config = dict(
    num_hidden_layers=12,
    hidden_size=192,
    num_attention_heads=6,
    num_key_value_heads=1,
    head_dim=32,
    intermediate_size=768,
    vocab_size=8192,
    hidden_act='squared_relu',
    norm='layernorm',
    norm_place='pre',
    norm_eps=1e-05,
    positions='rope',
    rope_theta=10000.0,
    rope_fraction=1.0,
    qk_norm=True,
    attn_scale=0.281,
    bias='none',
    tie_word_embeddings=True,
    parallel_block=True,
    init='uniform',
    init_std_qkv=0.0161,
    init_std_o=0.0,
    init_std_up=0.0161,
    init_std_down=0.0,
    optimizer='adamw',
    learning_rate=0.00308,
    lr_mult_o=0.744,
    beta1=0.95,
    beta2=0.98,
    lr_head=0.00534,
    warmup_steps=268,
    schedule='wsd',
    decay_fraction=0.482,
    decay_shape='linear',
    final_lr_fraction=0.0,
    batch_tokens=16384,
    max_seq_len=768,
    doc_mask=True,
    train_tokens=131900000,
    max_steps=8051,
    dataset='wikipedia_en',
)
Each number is 128 + 24 x the weight over its row's rms, rounded and kept within 0 to 255. Layers, rows and columns count from 0. Numbers have three digits each. The size before them is the row's rms in percent of the matrix's.

# down: layer 4 MLP down (transposed), 768x192, rms 0.0697, rows 603-634, columns 96-191
# up: layer 4 MLP up, 768x192, rms 0.0742, rows 604-635, columns 96-191
down603 168:143127119112110126108120140123115149135159080131150130148140130092081135117157119118091114152133149139099115138158185081142142128132117068158175136113115150154154147127121128151088132118139156140110113159119131118116133156137103111119097113139118129162125131170179150147073147128192147138
up604 024:162140142149146119132173108123135135110146123115135092188130123132140092156153172129151098129143140073137098123137099145149139140100100139135123143122114149111154113071094107092129061153109132159149109093143160102113112098129137090131091183131112121096158106163137132143149153118122119139
down604 021:147149143116134108150132157148149109093099146098119124122124161148130142101154105141102153147120103128154160137152126109131116139150085096154130103099146124100140132150102126104096156145091139138120154147142122109092114143110118084093157117124123162100099127148161168141101114161153100147
up605 045:143128139132119151149161129125118145150115152083101126159149142092153129162092127129169121132146105098136143135077142135142113114090083148119139166105109127102135131118121099107145102151124108147152108120132132152137108108151138132127106128138150111082146112119146155132157203129088090111
down605 047:139113117133126127095132142127143114154121159153129121146134102130169104119096106150146109103100135152101134091132112159122151086127137140140100089127122096103167193106115136153111120091098121156161120138130130139124123140172138145109149105106116104098143145125079131146128156110159169162
up606 029:156118162155169128164128128094107109121105127146101131145133136128103115180143142131149093093137125118108113120100108152141151130107109170123095160157131164097166099134079094111136092145088109163151112108144131152173124103135170114101123160134126130114119137089137158138162151147106116135
down606 024:103138120158144181106157102155111136168105130088170151108099134086138090118159144106129147158141129111079087137143145111115139127132148114108185164103087113124097163118117128137089144123166163153140136120146127085165127089090116111134154115120163104169076097146107097136114146145139106125
up607 060:135124138104122108166142092108144142121126154140094101161134132071152113157150152153158129127104102088130127131094099147143176107101085139114111181133128125103178123097118111094162092140115114148107119096119118154141137129149169155125109158123105124109142126131097140137131176159114112113
down607 057:106133150130111127139086104127117130144158126130147127091097099134160116091133105153177096126130112109134142174089143114151112102149111125090122107092084169160117096114177128118115166120128128087120150145107120121142135125116170172139122158111124133192115122126138106104126104145106135101
up608 024:146140154139143127131160139134116145125115169120098097175136107102139132167128168165139128124133104099135112123129118167136165122093112156122122151135129136095152124095125100123151100162115113147140117095156124129142128119149145149152102145151109131135171116163104149144118153136111118137
down608 016:153148148126142120116104121137153157131151132109133120140116118131154158134115118109143154163129190130107142235150132116130111145116174144099175162150119133161094125139127174102146128163123105132148146081099066096113155124135115087152118137143136158145073101138112115131126146116147134110
up609 032:130115142148172172121159115107131130096151133103097106157150097093130136104147131154175105132116135097155137124104102168117145100097103163141103145119121130078149107071117122088143099147124128142189085099125140121138128099145171133150110176153121120092158127129124114127105121160106111150
down609 029:105124148102143157142123143139109128155128117113138071155134094123145109144116134144169106146125077133138104163110099145111129073111118132126118106116151175113166108139148104151128130113080150139127165141085115148160152128121113139141135161167114178127123112131126115166128118093127101139
up610 026:149108143121145144151165106133127135124118114106102104147132122106105125170134095147150083139133146127148142124113114132159166126132085140110134146130104120109146093070109133074173122165089088161125130104145138122140141103128168136121136168123103143111151143119084138143174150161106117122
down610 024:130127181111134146158136104111135152127139121090107111127131090136142189111109119146121145119124121150147095103150166101134114133107139138127095123146103160128119147122127112172103174142156078146173153097152103131123102118129138134138110127181109127123114151102125162105085183103115135146
up611 017:107127141098144118149160116112093130099125133149097125148135151116091108142123132135127111127135142093119111138114122156127166142096122166136121129112127116083173086104108124081155100172097087138167124078124099170140124088151179140111118168105098118102129125143141139130161133173109102127
down611 007:131137109117103153103137134142185148112149119090150143123106149139155113106161150119158127158162138120097159116136112104115094137162162093128146093122099123138126145151115142159085076139146180134094120111146099113115122166121126128095130126119189135125089101140119124059164157119139140168
up612 035:149129168163166128173145151138143166100134132135105109160136141114126121158107144155119123129125129106121090125114122141162155121072092150121110138100118118104159120068118145097166093142065103140168111067151112136119099118152145123149101150137077121103134137148133137136125146147133124134
down612 041:096138093083107100120143065138171138130147138154133157133105086127125141145139128119128125143106129112134157155146099121123111159143127126127166104146110088102130131110103135134140157139150119171153128139129104148150156133181163144159099122186132093141128100122093126163143124113154153092
up613 045:134133116113130159124147096133146150151127168099115128150127143084148103150144112126136123155158148117128116101103116157147139128116089156122103150151130151114139127085095119091148130132080125157141095103129082170148120108120148137118132143103112108085130131138116147136131151184139121120
down613 037:145133141069127121122118141151117097123159089120117111165117175128098118142093117152125109117140164115171142142136144091117136144145124077120107107152106072146160123148087149147127159115168101120106112151122133161119174132159157123108168125145087156129105083162160092164148129114135100146
up614 192:146101135152183133119158143122114136126071144162089136171112095116106115118137129121126145110120130152142111086135134116112136121099111111091146180165112209125124160088145118130165114103100111117104129156145130115169095117119169114143126132136139161118083119147126112151111135083110155165
down614 191:154077101134118159096149083132132142103098162135163128133114140174093129113123109088141110141130113107119186130114130119119095177086159124156078096115112170108122151120092112130171128128135136141095094123097151138132117166139151129101164148080145130115110203156130127116139083155109121101
up615 040:154120139149142139147169115110133124125098145094111134132131108085123122176131130144152122146119134093137106130124099163142137092073119133139127142150132126107143105100118105092180120173094100166163074093156111145107145088130157144093120141085129108093165131109129135139148144144091081124
down615 040:135144116128089101112128147159167152135118153121109133135163176136107171117131119150097151112121093124138128094112131104096134127136106103135117092122128132151102134132091107118117144064157134140093121155125129125155158151112173153129122149148072154137162111102125123116111125105125137122
up616 044:137138143174105131142147132122110147147114126136109130143145128110140131143147140152161141143128151093097140087089108170122130106093106152127110130136146112103190124093091069106130075137102174149123105093118139173122099101138153127130111139130151104099128151123108129136136161141095110146
down616 049:130115153126119136139109136108165102147123146126136122142067134096150128092140121095097152130110123133132122085143134105109158105101162135120136141139161133120084100157125101127160142192097125120115146139104140149129132126125129134117076144112142111119119137109163102133110144131181136146
up617 037:149109131155112141147142121140120117137104158114117132160151147098128137155142127160129124114142131104114131077124108118146144094117107157141139155167111106102164116148120127116132108137070158151142132123132142157147129117120159140147092133155127109117164158135109135146115167151092086120
down617 033:148148171094124130105117138153125107155139102130133095133138115155148110156129099131142134162094086152139125144146126135099090153157089102122107113102157155151127100162119159122125095091129160165103133179126153119156153135144139141162097123133116125150112161112127106140155087138120086127
up618 039:143139135153146133111155125120167150141090141131105127181171153142131124156101174134165130159127130122137117135129116131135142135072111146133107136140123087107163077115108114096132075163121150166158127090109147152145125128139142109137102177143124097082125135130130099141156147124134108123
down618 041:106096146102161073108111122139121124157166096129149113106114152147114155131165159095141138125109136133094115144091101139121119124150095116142120102067126130119119185138179158116120124144112153133143074127156102097096131136132086117156122112161124165156108154123115099143114136142099135147
up619 030:151128098123177156135151113155132113124127112124124121160152118135133103126134135117151091115136142105139144129089100157114147113124107171135134151140131144097184085092139124101162112174143126153180143108100115115123145092137163132148089161146139129102148109141125155157104130152120071148
down619 023:179083144138112121118128172106105075167132088144117164140127119117123102117127162127121123095093127103135133116126133156128118161131144127148157115085114150117138128155116094125156168087122142169162131101103186139170122110131123123088087124083128088143172104140108147160132167095167147135
up620 024:159145114143174112110143115115158134120155152121094147164125120091123118129107144175153108122099133103144121095083137182122120152089092157151109119162121116113180083116100124093133114124143125155167118094112171128118131089117163136113105157153119126086166096126126159107110139111140099141
down620 022:095110130133107094109146149141117129156137102112104114101112134131121125133159146095140101144135133118129143140121149150119125087156150152128126161136150093141071161093146164157109188079149121149121141115106149131136162148144143125119101099116089097166137130165162154127088129150084141099
up621 205:179149112146118101130182120139103109131122144109150147127153121095172122109152165147117113107137162140147081115136111142102158157068133136103133151156136143115121103109100052143161093108108109115127145148155124126110094075140152138122119115109153121104131100129080147124130143108145063143
down621 205:124140139128146109130115113119136155118109117125116093109087140183056139124183151121156135138100113167178138151097130116138102161134160117118136141086141149099134105139159115129092132144115101158151136133131149121125124119129133127165117171130100136168106145055148153098117134125146116121
up622 115:163156146147112109118152153131177146146138132115111138109133149110108127172109104160165137119131124159135113150150114125147169108130109169133104131118098120122117141088155159072139142119124151134150136084144119151133082092126155107123119185141083109112154135151095158144139136111104131138
down622 137:103135150167123086111101114095146101139154123116133111130153108125114121134121093136133153142092153150168126166132171121155143148119117115167136124153154126120095151164109174092098124125158084110149145142104141122101148118127144128105154110134155155133129120111159083097185120103153141127
up623 045:148143109155153137163169139118148129119146121144106073121142128123132116159106137173179108125128117089106120119152106139121145123131116145165130121102116136119163110092117096092130118174103099154162138082114155146147118092123183164121140167129111095109115156094087113117134154171113108122
down623 055:098123089113157091101106120148144144119119129171067130147111156166121157111110134163123125098079126102119151100147114123101117091136109113104118136134100142163115152168110159136152133112078134129114159153073117144140160137109131135184092136131117145149139136127132136102135136109108136110
up624 040:183136104124140125124173146107110116091122133109127115164126129114114106147139155137141104138150104103116113111124111155121123116089111166145094154120153151102171115075085090136131097140081143164127112081139122126131112081144159127128098184129120087128177123131139147145161125160082092113
down624 029:115172128102156117137093118151138104125111123116130115127082130095150153094137097093160138110136092157142081118155157118107133143125165159114116153127134132139134111180116180122113123171168109120123149111137142162121124113149169124141135090147155101083096117151127099129103118086150084157
up625 181:135131125144163116163128145095111147112159103112084098172173133132113140157124129137157106115093112117145143123100112082146130074062128157116137161130110133145127134107139110107162111135120152167134108147159177116158151130132134102143103122123108114122119133186122119091117115156129133144
down625 176:127157134129166106140144140087141174109142127151140122089196165139137163137105085126129131119152127142119156108102165137147121177110109139101169124102128142102092146121096110127120112104075131124129115103101118127133110128165152122158160118117114150151134110119101134135158103139120100094
up626 160:165147127127157138138135092155129134123123155094115134134108113130175148182087099100142117125088136151105135132109163122133147132145097140153143117161097130123136096136089142142143129104111121133145131112137122113149116124132127164126076146115131146164133088145110147141162130152110134141
down626 185:116153113122121125132156144133106091127141126060142102148108112144148178142124108144147124104124107118123173162130121098114117076193116110153124087137103127133186082140140097157113177100128134094140141159107122131120154136131135099118109104134117152098099159116140127091133146141103133148
up627 042:126114131156155114119134094097129184126133137149105141133136134124107086137128159125146141168146143091122137144107085169116157122120090142133074159130108159125168139123108110061148099151106147142150127121143134137117137077155150127127139148138132091069145143105142151114139154131150124120
down627 035:150124157153135142082122130145097156165092129156147100135112105134159153123145116132155146114107113108141143156121127130098169126132136140132110116115087133103117114163145142123158160141104148134147131100096130134087206078136109156095085143075168106122130164090100068115120124094148129127
up628 049:142164119172171126142178126143146135113134144106121119139141124082109116148135144145123089107141114111117077115115114115110120080092113143140072106146095152108162104081103141082149112153122144157160115091120094158142108092135172120136123148142112118114160160109132155156170173128113107114
down628 043:134103145147127101100156091128171099128095155127111127138132146147121091118127126147151123141146116125089127130133108119121160144113107129126136097079156128098131123150120134120152105116124111153131121137145194097145148128109161108127136092164131150097150102156121099100163157146099113113
up629 026:159131146156143117113167109140121144115118148116092131146108166109102138127103179124147120139090116090130126104113139165155107117073110115148124117163118159106145128076104114082119096161147111135129119113156147119113136098144152136107131169121121127099177121131110097111137162127117098133
down629 019:098109091106150100117167102157114148150140108149111154152150153153156110153098150115150159145096142103155157105113102102155106108111111151108104114092096084112150153106156121142141106109100112144142151155148112154114152110142145105153147122088109142152143121105153149154116114093153102112
up630 049:184117111124150092130131151115107145102121120162147119170116113093125089136132160111133124105113109128161139104163113124123148110130104145113095160154119133125141132134109127110131077145104103111145092125176172157147082110117115157114108143143143092095151129123137123100109149167126096149
down630 045:136122140081106153107148134105134113147147109144120079132128157156089166119138131128091152145105130157105093132134107067101102114155158092111120106100127145129117145109120162148126136161142125133145120163134101172115104102135115139120152130128141136144109154123139084117164090081110196145
up631 026:146134154137158107130145089161142131124113102108116112143112133108116112164113129121168136130121126086157135120119079127160153106089071151118098154118135142113166089088116119110139100151099128188178099109130172127145109105129128135117111155153107131125164150110092130122141121155097104122
down631 023:101166129125159147157132153101159137133084115095124106075156116133098120110156114119152127158132113104117164105156092167130130118081168123138110110129112129158114135147166114106124117087184128130114175128156165114096126129109174136097154113159138162121118164165124106173099119131124127104
up632 040:159135129161149136157164131114171135138134141141125130159134118127136134128142151141153138157120131084113122139113096162147143104091118165114103171125140146112169124124136075091137089135103129149163101094099105163135126083131132114136091137125125142126146136136112115094139191140097101126
down632 039:138156107144128119154113160160124135159140119131132154131134103121116127106095107149103118095146113155107093179083139113150094120168099101135131133116143137158175116147116157139157138099173123117108155122093109087124097147134134095143155091142122136106148176113126153100097114120150117169
up633 178:111104173116118165137135121104147109116128144143109108122127102148123134182151152117163124166098100137149131115104084154136168157122091148096100145111165125124176128110115071110093135126103138163163105134120113130091137059160118099124139167128126138098132122128142111138134155117104120178
down633 186:128154132127136115162104115183102158131137161134122121090119088192163110119121160156171139153165110188084096123119109139156131087138096115092115168110149105130106123163153146164141129123124138104142057114106114118151099117111120154118156141112154091146112098078179149128103142126104107125
up634 047:121128147162133135135187130107132172108109128088101113158132121082107119161156130144142133132139125104140101135093129139159129087112087171118112140140136127119172112086085098096157094133101112156153124101128117137129149077146116145126113165140098119102153133120132140094115175139097073097
down634 044:091114118122121082121113128104146134157140117178164125107138103136143173136080148120132082139115134160114119113096151136152129111146124110157155183141119117098170078120149140128101169122139148132112158163133160150134102121111145138141141179125108118128097121166117146113119100142140111111
up635 204:115141128122133119126158155152121130142123130104111112115150118069131096113104092169116121122134142127142143110085113139173100104118069178119126143096094130077146140121128082142115129174138143124139151105180104141124131143163124147112112139114132140110156137154138162143098179157142092116